Weights of a small GPT-style language model, trained from scratch on English Wikipedia.
Architecture: RMSNorm before each block, learned and rotary positions, no biases in attention or MLP, untied embeddings, normalized queries and keys.
Training: a variant of SOAP for these matrices, 1199M tokens, 6267 steps.
Each number is 128 + 24 x the weight over its row's rms, rounded and kept within 0 to 255. Layers, rows and columns count from 0. Numbers have three digits each. The size before them is the row's rms in percent of the matrix's.

# k: layer 13 attention key, 512x256, rms 0.368, rows 127, columns 0-255
# v: layer 13 attention value, 512x256, rms 0.38, rows 0-26, columns 0-255
# o: layer 13 attention output (transposed), 512x256, rms 0.381, rows 0-25, columns 0-255
k127 119:085112134127140170085124085080102137119194166124151134154146147102108121118102091128132126091146142123127179127102114127126103083158119137139121128126143102109154117116127175115108145120115108159126113135139070126153190148156125124163104126090177132131124139119098107098084121155087136131113162127097111121123098134089135123157136122115111130102173146126103162128129132117085101135126093142133093086119088130128076142111162090132133117137101099138144115115110166120152139177104089106075143160140118129146124113126149136131122166120135146145103118117115127150156154118131133110108098158090151126120113134084154145113162115144089158098117124133158095105141149083141159151131108110164150099149115116200169089136124126133130104138103166159094114118162161118125137111123115
v0 102:133109120112143100137126132103138185121147152131083115067111100157093123109114116108155098099154130117144110106150110140121099151157126134107127148110120111149118104080129122158109143140084099141144146153135167060184130153149143126087166134116120105105166128126185115122124171129100103148090150119094086101177113140142126127145135104181114150098135095121085140128126165147124130156153125136119109099082132127118142151118111111127139151195125123143130151126138132170124109127111107160160109152107129103152161117111151158165126108112132099100115125133114164107133061092127082152150106166150108140135096120117104165120148147121162135092101143140156110138180136131108172127103113125129150164172113152100129138128168156154111147151130125095145100122142112129148154109106118
o0 097:157111178107089124142117118103142109162110125056127097132104145123085141114148136104080118170127133137116084131136154159128126113160114125154098133116133127138131091150125127095151155090126148121132154119134085125111133137162148095134113122101165070122107136113090090129075139115168146115097152120115152136143129139126134130139151142169128127173145098089107101064117127173070131133099158129123167143069091107110111107141134089156143145109140135142154157139085123140142073130120121150110176105119118112090147114139127138146104162142127149058150141174113142140112140181139116120140140101124110096106145114156132137174170145118133156134167130136119125170157141085107112121158127162113148133115142129135100149108143126106100103131094118127119091138134091119130134151143140
v1 109:148134120133123113130069139149127121122136111185113112168142155104130137072108149124120148114127052133138105125163117116128182130083109082117129117173134114117126086134139139145119162152096131127148126096124113132149121132122141131088097113134164153090133153098187123148095134120140138120137117143123130119130153124177116128139147112132129098146119121137102127159155153158138112142122110141141141179110130115147105112163122088157093158158161109101101131169091136128127088106110141140074120128100095083114103098155108089158119114126117169152144128123130156156134126092140150105158101111145124139150122098136054121121158036158157148143145145139098124125147110138152155139154120127119132114079120137120153172103122150108087130089120111132128152162131143140093134125091147
o1 101:153098147121121118133163108130118130124154092120048123139147122076161141154122118148132143154123142128144161147147153136143149189146100136055143151144132125128137122138125119112093078056143142160101135115147151125159125152171122119114082143096102141134126158122107121077127141143124133146161125123137136122139095176140099102147127133149146112135141107142113107134105129101151123130109166125115220096149121113110151106110145142122116111123144120126104136084130151131114174159134134127133145131124144127119129109069105131118158093150174124090115124155145105133088104119136176134084179134117132129134120136145085130131135090118117086089127129134109088136127135179150121155180142134136116121135110142128111146156083172117105117126147122106133119138118125143145055088101126
v2 102:148140122126131108121169129136080098113121110144110146108129147101116171116156162115118198120086134158132142113128109106148163128152116155147092100084128108146148097134117149158132164159088142120105140165166136095145155139097082129156099122154092119087137120118147139102089114120090098148131118110146185163088089103131124136141125134124149115128126125146130103116133122081101129115152123100118129120099127144141136105127074139132155127114143129117150125126113145121126127115127183101118115134163089148092121108127130106077108122095092094130129095107134110127133137111143152079184141140098166128097171077135139122125130136148148137130132152114157123139116157128101109060191152084132177111138151110110106130149103139125162134129140158184099133117161181136116155158140137
o2 105:122060071081137141121102107124118139122144130102076108107125148157146142178169145094071111137096134152114152117101084137120116161122112102108118099109106128151150155131130111139121109140164127123119162135125131134171128099136168103143115165146143114120115095153131110157140132156078119115109129151130106165105144145121141139102130104158161147119123137198108165148106126121138152165081105132120151165145159162123123147130122141096133155138110106163105134115145115094150093133102136119127092118139096144191146101137124086143129138090130101132110127132108140090166129126118148156126143125105142098147126127087158156107095096121130065160169126142106118096090120130176078148111124149123098081148113137130114116139163104133141137156143127101062133118148123091151115126130123
v3 098:106159132127070101149114151168140073107126134125165138157099133093109145146127136110143126096110125156112141065172112116148180172124090121084106155105132102080120141088098156078155103114126116111118077134205103102097130169104106130108111128128120133135120126144118132141123120148076119163143126160155136156147144159148130100136110175123108113102123138149099136128159151155150133089129117127121160112141154101104175159184144127097164129132142147145123076140099092123146104113112155134116118130134129119155153127099134104130144138115070163161108113139159133127144124122095147153132107120124182116182132099096129149138142141121105097127137164149118173123145150115139124132123126129136106133151134104117146161165132143112094131129106129194137155111106132139155142105115145
o3 096:089110154128130141141100083182130176142128084115112111142122182119144118150153108124108117093131155123179124156125116080111141138158114132132112121125105096162143137116111120138119163105138122128109117141122132132111152094130150103113082136102129164145141105129118093151121156155116085105152133118134120096139141101120120105152154141117161084124109145123119139135128179141152106098119142177123123129146103140144130133121125077123136161102125116155115148103173103152154153121103140156101102119116172157137108141201095119138097125128106101161118100133146164108089091118184173123114065140103112111125131111123120124119126140135103112123140119150125123150127042113116123102142148109123150090114140116154177161139079118090130104126079134147126121103108168123139175085090106
v4 103:152111145125139131158087115129092172135121119133140099113116164105101088177081146141153112155078130124086108146108116151148121155119094078146127098141128118126108126082126123122124173147156142144126128111086089124080168164099080117125180097099131134140120115196135156150139146165107160127116107101153141128126129112103147115118169116115153156123115170134143086157159118159089173162111140118115126117144142077115137152138116119148148116157152132122129129149111130144086127138151132102128149104159129100169143123117157145079127096122146133133160144097171120121131130140140147122134138137136124153119112109142111110123077117125114137139098128163119135122173087124117114097112102126166119083131117110156140134143140147099134145136089084105189152134131153189156084140161147
o4 096:134109168117148146147161151121109145124124114123104124076114094147168124109087143139077179128109140114143092114148154148144109137142134159185145126135191131133086130129129088118112129136125156128157109144112126119122139090121085119178155133092110146118112159107123139119142149124181161138129127141150128122101140137143122132097106169125180134100109109191172138142129121186133132089140147136131106139182088133153129103126137165158117126143102101184118167105118145146140129146134121099103095097143097094116147114090100119073121124122113104130178164153126108134066120152091103130123155084117108161098136130134118122141116148160145112139092145125103158135170132135136133114105090136088098126127132128110132115110141085154144088094116120139140157121157114157119164126109102
v5 117:165173143142112183075125071102166129160127151122143131096116114112180127149132125156137100117136127113137161089122126076140115110132138111149120150113105104080136100144145144100116073138117115134148117153170142121141119121170122132134098133102111168146144147106102088101099119150124165107111165136099130086109126162144151133120162125163151142126164119115096135142086134104090102116101116158140131098148164111146150108111094158134144161106147142137099124119165147174131159108134125161131098179144137118112120137091108056153112117126143135086099153117091124140141136125107073076141128146138091119107106115122182150123125102101109157136117114131122132129117145122170145154092139088106146137112153112064100122093153123150121119123144103129141119137136115175122100140107112
o5 111:127133090104097095054117155142116116123123096150108130124161112127081137091154128130129133123095120150129130108133129167093136118150115155139128097125116084169124112084121134103138078161135136105176161119134125128159149172095168164110140108166131157144127096111126120143116087152136164127112129133104115127139123186106110146087121126090135107134140087123144125101135128127154116119135122170121129139127154154111117096149069137132115141096127111119201147096157114154108150113132159118111135131079097133096130123144129147140108102167151116135162157091110140145149131121134117125177105158141126106110142134175111135116105095110155150147149149172141127148128115114114084139151145104164161163084137154113102127118111143096162107099130091125123092130099139090143101170065161
v6 105:157120142149140109112088125094080164090155147090133158152137133168141148178127105187114125095145160084125154155149121120145129119104101107152131119132148147137122130132118135109129106124143134111147156113092148117120135134173100097118115125097131143135152132082153137110140090125123189135097142145097161096088144163103133100148117136138138119169151125135186117126111142105124145141060160157120166111126164167126125149091141103139174111120119135084142114110109180124100118122164111135178120138145123170143120198157160111124121137120095165136097119064116100121116131135120149168137117102124110149140106164143156138140113109141116134203125094141130131117168145152107119124125111131174094134118135140130104121091145138138142132113147102135155135155112141147109087135144087
o6 097:144134110192135099155097139107157113118143138118127148134132140148126128116129093152158102131143147140075137107149121113097141134119150142128141097183098156108128102118091087154129098131102096099161144169132144119136124124128117155169159129114109104121127096122108129136115112108159121186140154093121108148185111107141130124138137157073130172126155075154158122162143139154103135107099122118117130131151139141158115075112122119153152105131130100155145135117141155139121145101116082054120120143121136087154089141128094156131092073101162120132136138130117146096158114110137098122143143151110091147129110119174118125148170134065150110127087147129110114116165098153086075076110143127115147168109141118131129099111123085158162135113105110132155130120166095123151155139129141
v7 106:095120129140122128123133108113152104151118103068127110127169106076114143119180093162134167108119123111104129098144123124094162165124144133128134158118111115163138110169137133106115101105163110143108123188120130136118119101166132095134151112148149100151098112107120155107143169128131121098131142141095114161079098130104116165178126115139133102142152149125108109166140124131136124119138073105161056178129108117103137084105140154165152134140093125108135158121123111153126140154157113123126121124121131147167132149107125094136141176168108128117078107112110110133147145131089119134206117150094126172147128114139131125112127114110161121147129096081145123139113169097105098077098133104141131125098132168141106105115114136155131120110137143131184148161176108092120123155103130
o7 100:120130108163163127157121159151123121143163125137130150143109107101116152128132118112128148101191137142091107097159135118120135105112106104158132134126098107094136138088108112128151151106120115171117090101115138109136124146105107128111110121123117099095166135132154147186119123182138079135125121129082123121141140157094164112113142132154150177138110155209162158101125124078121134124146144097137128116114117145115121136166119104126116158177136122113132159152177112136087126104158146122150144147074126116117143134140084161113169090156102159141125128093124123167121120114105129104116155165146143138165148158112094131077135088090163149159147111148143148156115150111079094172114154152143135110094131161135130097141123087129167125148136129109134127123162116095136179156161144
v8 104:121118150183120209139113117156122120119142108124110164143101119149117152119156134131097140112093133134128126096183128121158162129103130104088161150136115093147127084136115138120097158124134110154134136092139141103124127123099143160137091112115137115156166169168087116093133097103158138112132123138130108137126127152152144137082136084127140133100116148121102125117086168125114097109099175130128140113148132182133131177101133111146135140120100129154132147091133141160141177145141114102120118167127101107114134131169104135135135101126099133126119144137122164123123099106115131136073128091082129111108100126120107170144139067094081132100103131090098167170118094156187161138127116094142129160076161177141149141136151113136119141138141150124158159123122088160095121129114106
o8 097:165140094119086143130118129154103128080128129124157114123129114139174148115122105134144181151098138126102157135117108103108107146126107141105164088122093122138134119096111109114136065117112135091102105096120100089130101107089120137107145148094146127165130142130147096141139104111131108092096124137139154141169137177116131136130118119143126074165089107135125126095128124146134093167134104134142113165110135083162131126106134111175126116127151143135132104137148176121156112151162127158112150106126130114116106076144102141110171118127120151174109105136163168110152073075110114145143133168121099130130147129170151119184106109119089099163137093146134120117120085152138168117155104154114115137098132160121105157071130133132118116135100130183169132159147149178145117155128105
v9 108:086164143153110110150143120116141145142116100147130124119136138110157107128123114134162104080086153132133105154116142120179142081107135105091155080153140135119088114131134159125097142125129129084099135131181108125099101129165093153129126128132092145148136163130093112134122108138097128118128149156118113123113154150156178105077114124146136133107129123128117182119088147122155113091153157124104149165105154129180121121146122073168120090156152142140086133115172138124145153133133149169155128100133131172077106173145120087166119121106138098152154120110145127117122153098117122138113126127149117132091163093130102131126134086108098123118175146133097127117085124154093177162133130138130073159144127072118126143090135109125148141139120114171138134129146104141084101148123178
o9 099:135117106145107136071103152140141132137147122176143133150139118133144139119152077132117131124113139128137138103110119133097107111159132118112127113119131138097141124089115128142115086093133101092152162131162140102130115168141090116131108113115140139214097151148118104119145159156127108096162164128134116107118113161102130106117138116116128104140117130103119165160157112130116093149140095122174122130114149105134115136119144135104147162108131152138104174138110105206163097118125159126157107129191097161119122131118149148078130113148121080120122133123132105137165155139143178155105061150122140170158107109126102116142099143145104113125100066175129120091141142132093118097118127126135116177147119122115144118152158193115125071155112132149092133144146123116102117079099133
v10 104:108129123119133121109106094166095135102126136142138144124162106107151079074108137110123102156097122156131160118126141137135163130140163142110130127133167136120151100148112164081167147100138116117083171144129153093140121131089113154158170111086099113132222105089141144156129125109126136100154125153149147107121153127141104093100111100140136139124154126107145166134103148092129162165166126142136148113141137134108147152092086173136117121110137151132122133164148172150125137134143140097159117159139115119146114116109131122156079167110139104079117088147095105140106157080116107124113127177148152114106153160116127093130087169136111105115095157142150144170120127145111136161112141132151136123143159148149122121155170142108157120161151111159117142128117174119195121101131120
o10 099:103099136149142148124146139130135140112103123121146110149170109122095119113105103108118135131145124124104159085124178122175072132152094087165109103115174105143131144096127105109104107164161093084130100127141164114102150146137126144115117105080170135138182104153111143152134083082109168101142140123079156119103115131093111134135140145145125142101079151088102125125117100147131157109116115149124145167160151151120107147118141148111124086137083126143167109131122122126120097135152149105167107105125107138173182144156142098153146086134130147112122175092134119110123153130139120133139144089063145095124143128132132125178100151107153110113091097131131188116133101136143166093117135143146128128131149124123147143131082145108173100132124146135111131139144165112135165117176125
v11 101:114146085095125107099119137137098131165116131137138130114145133082121135138126132094116103129153107118147089156100095107149101129172135118102149132114105132126141116130119132110092110109097080144126144087126083146180107116139159122152109102130107203136108127099059100106121118127142120084113118147124157114114138147173111154114122151156103145159130096131125118130130136088140120132146097112141137135137142130117129144165122143119107191110125152145134099138148122119150143085078144106165137132116142137130121104177142109137101167132140089133105155128106157130066108144164124146073127135147094084176075143078135174116152107122113130130144119131110121112164120107118137098113104151150076156157109132132181121114149125103193146153126095083097113119102156141142129136118125
o11 096:132136187134078112140094142086113128142135154083109168144100106129124107120109144136174139088116097162098126116140121088129177123117104162131145136101135142163135130107124179159130097114124138120124148102101148104123171117099139102097127117162137121087116129140130103067146130130150150101140154115148139099122064091147128135074162114138091097100140107062100119097088100121140158113081109097118150129162131137130131119098102144128120143096122131106139142132143136121136137132133215105148124152134150172125069152153155115109142171150097121123132120130110143105151140147137112135157134128129118141119112124143145128156123126135158166136169074150122166117114119143129174104149133114098122085136158151112135127118127170141150131150138122126121145134160121103129091101069154
v12 096:168154142124123141152158160159110152148112118098137128112171118135165094154152096124141114109129184145121130120165136141190102148132148101118073161146166145140133089129132090118114150128157091143151123090117113163129070162118098107111137163087139116169143111108149105116094125165127134101151145108110111103117138086187139115100089112108110102118098116112155142134093115142151122132155125174115144129153143140160137151113089176170119163105120152169149160126109175103116151145127124162164145143163132123136134106137123145124141107155164157117147117136106134140121104141124099131087107114099147093145107161161160095142132145129095110171147121164146151116090162141137145109110115158135139091128149098132126112165125123120141146152141106139124148141181158148136102107183116
o12 093:082145144129157129111104138144114121102122126145151111135180121104151144114132122096119134095127113082069145084084156151146138139104138118176115087156126145125139124114141128128110101122101143134119164108131149151145148116098111116137149111122117079168106113061138167139176108122118151142098155112128081099116163078104121167076158121130113112151168136103134135142148058130159103159137094154132115084135151159134140093143122128105129123130109134134190166121115098160137134130129159110123157119165155106137115107140142112109113137092145126099118136126127114108087107143090145118161126133112127086128100133157133142112143110111158148114140127105126118075124081129158175073159138129127142136098129110125140173142126089127152120122113106190150154111117130181101107115129129
v13 095:123131111149191116082164130140136108135131129136127117094106122130136160117158110088109092100087148114155122092154125083116152138139158124111146119071135092159151150168134102148127125155107103136146125112163193144115107162169121114130155150070140120110070130127168121116132121143114110119074073107109120117158117119138141156122158109119133104128152172093122176131115149112116142119111103108120134156143147119091149101122109123126145168104129117132154116122142107112131112136170121094096104138156080046135128151146103152086118129139134139110119161145113186136144108095130123128137141096156134126153122133157100163148161142139126130088206146116160131159138101162140137137126157135099116141146091133166115106116119133137124123121141140119096114141103114065125123145130107
o13 090:137142189068122121122159117128123116120152129145098144102140136147125099128111125141116141117160145138083107131089141104147112173154130127130106102152143132086123119113104101061184126127153116116106123097167114129159123131102126118097101103145151136115101116094147114130126098130126131156115142113145119098179208118137172161118113147137117120142120165088168115126124130103138107139110117088120138118107107089112162095143149138141150129135131137147124128137136143097148145129122096141118154126123090170122123158128126110138122088148126135087139084081113167140129132096152125117148141109088148091096119126151120141123097127098140120153126103119170093134115151143150166148114098189120129100155187147118088117129132121117120092145104124115069133090108176167135100178130068
v14 106:119110135124136129135135128150062134102133154129132118141108142135128135093118137138109134112158114154126115191137106099112127177125174111130112104114136143116137116120098107104153148152114110130135122111141114082177123085057119115144098138140096137119156136139185110140120108131101138124076116132088149142091183097123114159124096139133127103150142122132127108110117121076145165130124134158136145092105142159115097062057127136135151104128112113127154134103127113133141117114139149140156136112125158157140118119182118093113122110121123119123109123082124105159160066136124138196148136146117104123149118128158110122176140120145090107111124140117132117126135121107098091101151174126153128112129104111107138135079076162137112135117129140118114154167106137089117126186129053
o14 098:142142116151154113153120127148159162130157174121094146155153190143100114122087133087127113110120126124088154103147106119125149148182150129134164120160125166118110094092102145136169131105103159100157099134127164135156092128128158102131136156110106129151156133135094144141148159104169118140131105125146132151113090112149123123125170153157112162091123120154099161129074106078128134117082132111140162105116156098111107130097113122077177119124152127118127110158127127105143152085134135117144108111126103105131090097106131166128116083066137148136100140085114168123108141102101137121144114096139113097140132101121158140132081105134086099089124147105163118138149161135133105117108107143145109109137145120159109102126134138122142175141166085119123135076150067130121123122150109
v15 107:113096115127114116081157154132116142122159151177088133101111136118134156120131103106132118121128053123123101138126128166151126131129161122112123117128107121098125131119110174125127154098134117134141139144117130129120156126153126157105140106117122131133165129167064120127126182101140146137143146132146170142126117170123107136126101124134130173138101119108149098107140133094131155092132142088143134153152098104129118119152160145140140163112111181134100144128126153113120127105147150161136183149135121150137099098144109085109104144140139148127088087144143102114190127113127106120188159150115162097163159133131085161132096144093145103092119114153108129112086094128150091126135111148090140174192112160154122130119106122146115157109135156150087062120129088077134111176149128
o15 102:161146100113092085146088097132099061121119172136098158156139097126128129165127137134138104125138156127150114170146113125135143146130132101119096129107108114154111139099123156125145128191120146133067061125139119141130163130171131155127084135115102162123104161163106152112104132089096124126095116150143134174146093120100157109082140162125137164139087107080121134103114125116121129157168122134171125118129152155130106106096122149134152125146157136113103140131101128161131093170155152142125107121073153141097131128121094095154108131127141100139124120101135130102165159128124100140107118124124145139118127096113116132090115146129187157112131110138193122132112165131090131133125099157155095113110092090148156129152126131134102118130152164174065107126141136131142171123124118
v16 097:117119082132127086108091106102147174166106174130120118114116113130130095085123120120120152106133148130140120096118132160109114145140142117150124144154154110090146172128152124136113086152119163132120108142135111112148167137129101084132130135105173155105169170098134161122127129145121181116169136141157101117136165100128146122091116123132154097115137172164133158179132131146106150130103145133115138118090108161134170151158088068134069145138156132120105143156115109144120133156110132155125163124114119100146123084114141126121115109134153082104170111127157134174100085107129164113105172103106132106165094146139155128086139143115124168102131189141164121090124136117134161165143162144149110120167159110106142120136172116144132095111145127105095129159115126150134142089141154
o16 095:105126146141110125122172101160109106151088116118114124120179112105133127116129122136164084138084111157081136134124140167113166119095158139132147157119153112130110109095132108164106134118110133098140168154098103165098108119148104093094105171130133130122112162106085143166132118128119119099148117099169122088171125115123173105113153145125131143094133084068142115151167127161128150128134119149089152102076102126118116140097142151127103116106095150125116140094098088137094108126121131163134190135130101129156164119133157144107127123140118103104144161168102110147128135153119161103155128111096146103126167123142122111155092148116103093150108103103137114131136122116184139123122112097120130138106144103122122095125148122128090144080102077088130111146072155128151128073099112
v17 106:204125150161103115113106077091148100120146099120140128126116112156131112133105134133171091157122136124048129138103163139143117086102144133091155141124146116092102160098114097102095093110141162123139100124160086138169064080153136082092170094133114119135128163103122148114121119113122168111103135121121143105113140138101136096166122145106152116087145120102078189139117135160120108178106114113140161148144137136136115110146092142172127139131141105084144129112123124129138113100138142147160156150120115198105078133128144108138122108127087115163133133149127116120113183150104141085093141135090118142125140114137132109113126136145124133167102133115144101131118119133114123147121133093117169124101179139119091130108089120111122140154150153103150146140129148136129113124135126
o17 099:165133064122127134060158151086103171130157130165161151152123143135093165109089101148140135107115156145129122062113143109110159103123135128113153070138120121123128184185126120101114113107148147163166143161096144098137158137135053126108144136105155119128112126123161146138122141120127117175082103119115131125104140116129117163153127125128103135126150100151079107146155133111174134144119170133136140139119161144133109161138120088171124118187160074132161118085122144084098108129101120123165163141113122114109100111137118139129131121138141121150155142167098113125134120114127118116119094141093123133134104150104116153140160149138082095140085111130113161120139136126121162133155130112194108151156115122119139104103101159114149119104113099138150138138122151095133141126128106
v18 105:144087129125090124160121077128130111105093106138130104109086158125116113139134153093123164114145101134140153149126146169105122077137138114121103118129115143112147105132142154145149138120093149112124114150127122141091088129124110112094171107111157096103151120129159171102097119131135119113100153119140154149115144097135150118122127107119097096119132082097095100100135153133166124113137097112137122135148120094109148142140149172149141115176134127133179104142129088122104138105138176165107078119140142110132103120166154155077153139111123146132154170086155167133146079106094161157167130148091134147122125123096087176135142120116150110100123130135104158115124140103153132150153167150108136123122184108170108110101130165142144145157139123119106136172076113071128102129161187
o18 097:109139101081148147156129105144075120118110104129129157158083130148139128106125127104104118137115178117125130118132165157130137160153137136140103127153109107138103121129115103132086158134125124128175094101146152127123089090160121170112114116106112164087117139164166094170131136078144106121136071118151129115139176106145131150101076133174146123105152102118135093083117145131109162155067165107117133124148124114135174150163120125117135119084156098163117162171083108109117109105102150116108110085149106137145127135149148153103137139132157127128093116141133142129107149138118165147094088193131144139112133132124141088108127117122134130124149128109133122160158145159096166125144162152137142154124124097115119136135125107145121147158155079131056163108130177110117149120127102
v19 110:143155109123079140116103126138100152118132125127079138136133133118137076125123161133147127133113133102157136100156145127104123118107151129114122085163144120157139119144167132137151151152114092148105095145138143127110136161103111108121153149119136129122143055105148124140100130119103161166119085137125131111177123102180118110109097117153136137166153120150145142203134162127100127139130163155158192114128152160134091178116107127103159120139126111124099135117137125128133136057100106157121115139113130106129133130125161167151132108136142159125106091143104116139105130112147149115134091127188172164181101148136138114177118118113150159167131119120100149117145156148138080152081157114143136108135168142094123147127157129118153133132125155140095126105111199149142087117085106
o19 105:117141140127180140147117112114098091124157147139139102140122137092072127140135140160127144114158138126131143129129167161098101118107118117145106148116128129159129084112147078140131078108125119124104126176077139120106176121162181114143094132127147136146163111092127148110097144104122107126106118111126105110109102095158072130124165135105152127122151155152145109119108140153114142106079111131153157144142129143106124113144139176139099155156123144143125137107105139124142160143109102115171123108166147099169164130174154132133155104120132101160109136159148140150162083125112160117108108094119095088086129174176101125166110158094120136122079174137145126116152122147122128172122137180063142138107145109107141174134098169100133144166109164109141116139126151135109102130118139
v20 103:104150120132095140086139146132106158137134127143151128133159115180126153122116113132105124136133115164141096119143107130124139149141083142114124180106169110110149149121122156098114104180112149179126123143121137139128142116120110143097128124127127123135146150094138097137163132133165126135150157113085166106133180133186159142112139092137131091139100107105120131153116126131094131102147143118137153156117142121144125151136158168133106158104159144149137122137127129111107172105163131154076094126174150093128151106129165123104122147112116134058111163168156143145129116111179135122176096107141133150110151162185111105149136137094084150158108135130162130143133091095156109123154098086138142152155103143157161153108141118145105102109081089137111182073135110134134173144099143
o20 099:120169144141106109157139143140098148131124103176122088119125108124193124119160169100147140125132135107136089134066136137176113159112105128129134111138112130168118110122125122143110141127117127117114142069127092104153171184142148094099112126126096141104168136111127114162144144117122125116108156175121091156146124175104153131160105168131140124138149112110114107108094103126127098122151157107132151111112129173092146114093126110111126163147135125147114125115131139149102098131184147145112124121138076101141091155135121130131121133105138115088143125072146190137120104118140126119178153100143130086170119154124156124150120132104138138110136199094098112134126102180149130139089104126128123118130131104188117129110109115116141068110148162124128174113103111118175111121105155
v21 097:181147113140163169074154106144166146084115131142133107090153103106111133143107129094142090123091125143113137152129098119164122110112094102122117163126142128142120092121186162112102118145100145127121095140158136117146158107060138115119115136094138115132100114128150135099116141116141134116144115156128124122152160138178126136138153133197128156140129143130081142129121114144101128147121136148113117091122174174110119096121170111133146140110130072183074114124133138140151096101152137162179136136084134076116139140100124140131112152155142092146134079153133111165147091107151139134134115146109079151157114117128121139159129172130151137126138158147149117118133124122177131140131087080149129091133158117172096138105155155120145128087096111087148138135142112128100121126101102
o21 096:101112124131100117127135131125138164105141103137113109113116127162077166162144174108076164135109122095133157144168114150082146123137104133129104124115157119148152164129129126118135101138106122128136116106113129149153145133102153145082096164107110146134108159103107139083131110117132133085160149147112160099102153148151104113120113113082108114138095127134149117110116151138097142134135136092088137112109122130126134080130119123135200094109132157134155161099117143114104083121113093181104199161137147108184110128169134157164094101128133136119153158114147113128101075101091164103128110107119125087141149116149110129146158177134114126145148133123115168133137167133126103120143138114085140116147137139158103126135134177106111077115140127092162158144164098126131088168098127
v22 104:133133126076199134121155104098140118115123144128126122117133154101148124136178109120136168127084144150169142070158118138115129092126150147145154106118100082126111069146143096142142156143131145104142134117164134143109172125166147102131099145105145112103107202086142095122116147164163092111106110168108098115123133084134122173120137116158146128109127108154129104141141124126127140138170123091144133111125137135138128168115105113142133206113102097113147176118087154101100132148160080112148115128109083112105144106122113102128133175125116141152154132183121128128131141114152140092166129151112119111117108119144118148107164087135161122108135167083117103132146092137114151136141132135122156110107178140102152144169106130087123152105134144121118116114135093132127165096132123
o22 102:123087134126113163132126106119134113103116133095092127120167150113154131148213141119137169137107119100117144198146093091141117143137118092144129127092140144099158146149112154144126112120132131146128100130118148133113146120160118127177104103170129104112068142091140133154094118155098113140086126111125119141157132120176166125103154096127107127133127099173136169122123078137116156169139128171122150132125140144149165085126108131095080122139154144092136139134119132122080136102134108143161157152106081115131169105118138160138153105156132116122098125136146133145134124128167112114150168141123116081105100115121153143112105154098112114174106087137111132131149120138133113124193122126140164110135116131105118122171148115142078147182120108149108139095110160149150092161085136
v23 098:094122131085112194121130105111132134123153123185126150154085133154139122168112090131153107125101172114120152161132140144118146110120140121119141162171149111092130112111147118142104168154125093119115157135124133113122133104097122125180154087155136141133143144102155140148129109135129163141140089127111108151152121165122084153135092129122118108096131110135142142119115097147122133120153136144133118096091113121117119145149132058158118128137125179169161169116113165149087132084125127143163102111143135104120137158082167059153187112109093096116146127123161172105121103131135149132148146108110119104152146130117106112131090095082097084129159127112167151174139117129161154151153132110106131095141164105131119088157085145123098129157120140135142125148129181151118104129126127
o23 095:140118105168128125126124116156185119108114139110169113148102115167113134143142133106104110141171125113131129160124121144091123137140145128165129108112146175133130123120143124172090066126173151117148128146154137114118116157134135120083159171127090142123176158090151149174165126151129087140156102150148145163116124123107125158134102125076122106156163127134078100118166121129139167081170142128136128159113096093122132133111133102143102154103109113124106153104093149138144128140136134127123162088152122133126124091098099140119115120117118107154165101083127107110096147091153090128135087099125144123119171116107106134134163164125113100148185145144117115154100118123141171127183096112134136132119152086087112152124143140098104118160090089182115116100135142110160126104117161
v24 107:105124106138107154100127124131126183111096109107102132149122127122107113105119092172127143122139149124135123107123102180143155107106105143146126093165102103109081163170165117127103151142150156138126105115114103125113144153170129126126104085120116138158115122087142127122122107104103139099130144095124113128105173111077107145141094109135138152131154187104119093176110143139087154143090114163111113115136088149136088094098112115136127119116107156137144099138129162139160137149104163094110109126159134164132132147071153128124160105134111141142112138101122099217062165096126158114135122161116126103127163105123139127137099152123126107146115113135114128092136132112091122092146126059127144123130093182089138091120168115114151134101149125155170098134135126120116117140129107
o24 103:104118107154154126169157115136157106160102159126150158118147121112123110130130097138143120133128141143116092107177122127136150173123108130177146134121124130144110109145122110140126130110109109130110079215098131133137156091128110151182114082135154132131140150149119143108144123166125096119130136140125076088101098146104118128115110147136161136125143128136119127145113112162161126153167078144128092130111102119142118154114111136151139100154131098154117111154149139119095132119123096078128151095144102162151140102156097125129125094180122160144144139054115087129168127092052119132147133116139121112138156142154107077154149131121082086142129149130129138159147170100152123135083145101154125137133113114159125098127173150137190138139108120116158106151149133103156084138103147
v25 101:137158116101159094129135115111139114100137127132102105169145118169174158170115112161161153090144099157081111098168133171153134150126121107108105136110164126114074166102148118137139090164156127104133183078100136157120132134119113115142154132172106085123138142107150143131140165090106069130115116119095119128093127138144162135117109088086150105132110178114128152147151146143140163121109150131139145143095101092162124143111148092139130165161115146172105115158087119127118101119145090153090141126137079113119092167145142112110102148167122098081119175127146123136148151125138123158135128128121148129131107107115154149125131145134172140151142107168157082119138124128090106111109123102154146133177124088149132136129126167115140115135112187119117121119118105102119134141099141
o25 097:135135144140134133139074144107117165127139136124162143126102066122125097136135151125108113148135156146104156151114117149133099085127128106124130135121140135136103163146165136148140132110159105164066124120158096148138130133159107125195096110091148155159124121120142134149151108135123102163162124100112107114158112124091171073134134095150116147119178112119106122168114144113117124130139175137110106131114116180130141135103183130139114145177088111123152141171112104121087095110162122122103137106122137123099116124134121108121083103116150122127123087098124125134091121143124119142156129148108142128121165122161112183090149142115135112124068142099122064136139128175110098125141119148159094126159143092179136095066131157154090106128142109094152124087131114119129095144119161
v26 112:126154132076130120082080155122135147127146128111132147169071145119115162123132152128127126122152155116158101104123119113154101113105148119145118140119153165111157142095098136049133098101112111088154130093121165124119145144141121130139097150139077121133130107114087160099128088115157134083133104152128130141104109129103161157127138084098158112078135135099102118143122128122115128114098144098120120111112132142101062150157144123163164128104101099101157089154112115089121121109193131084085125139114128170126119127116072117139127136124138097086117127182098125118121140149150130134121123159086126166150163134118155116098137145099169130167117136118140151144119123138097132140130136125099139147076117123092140159150131103117147117105091152168163110147094092101145155121120150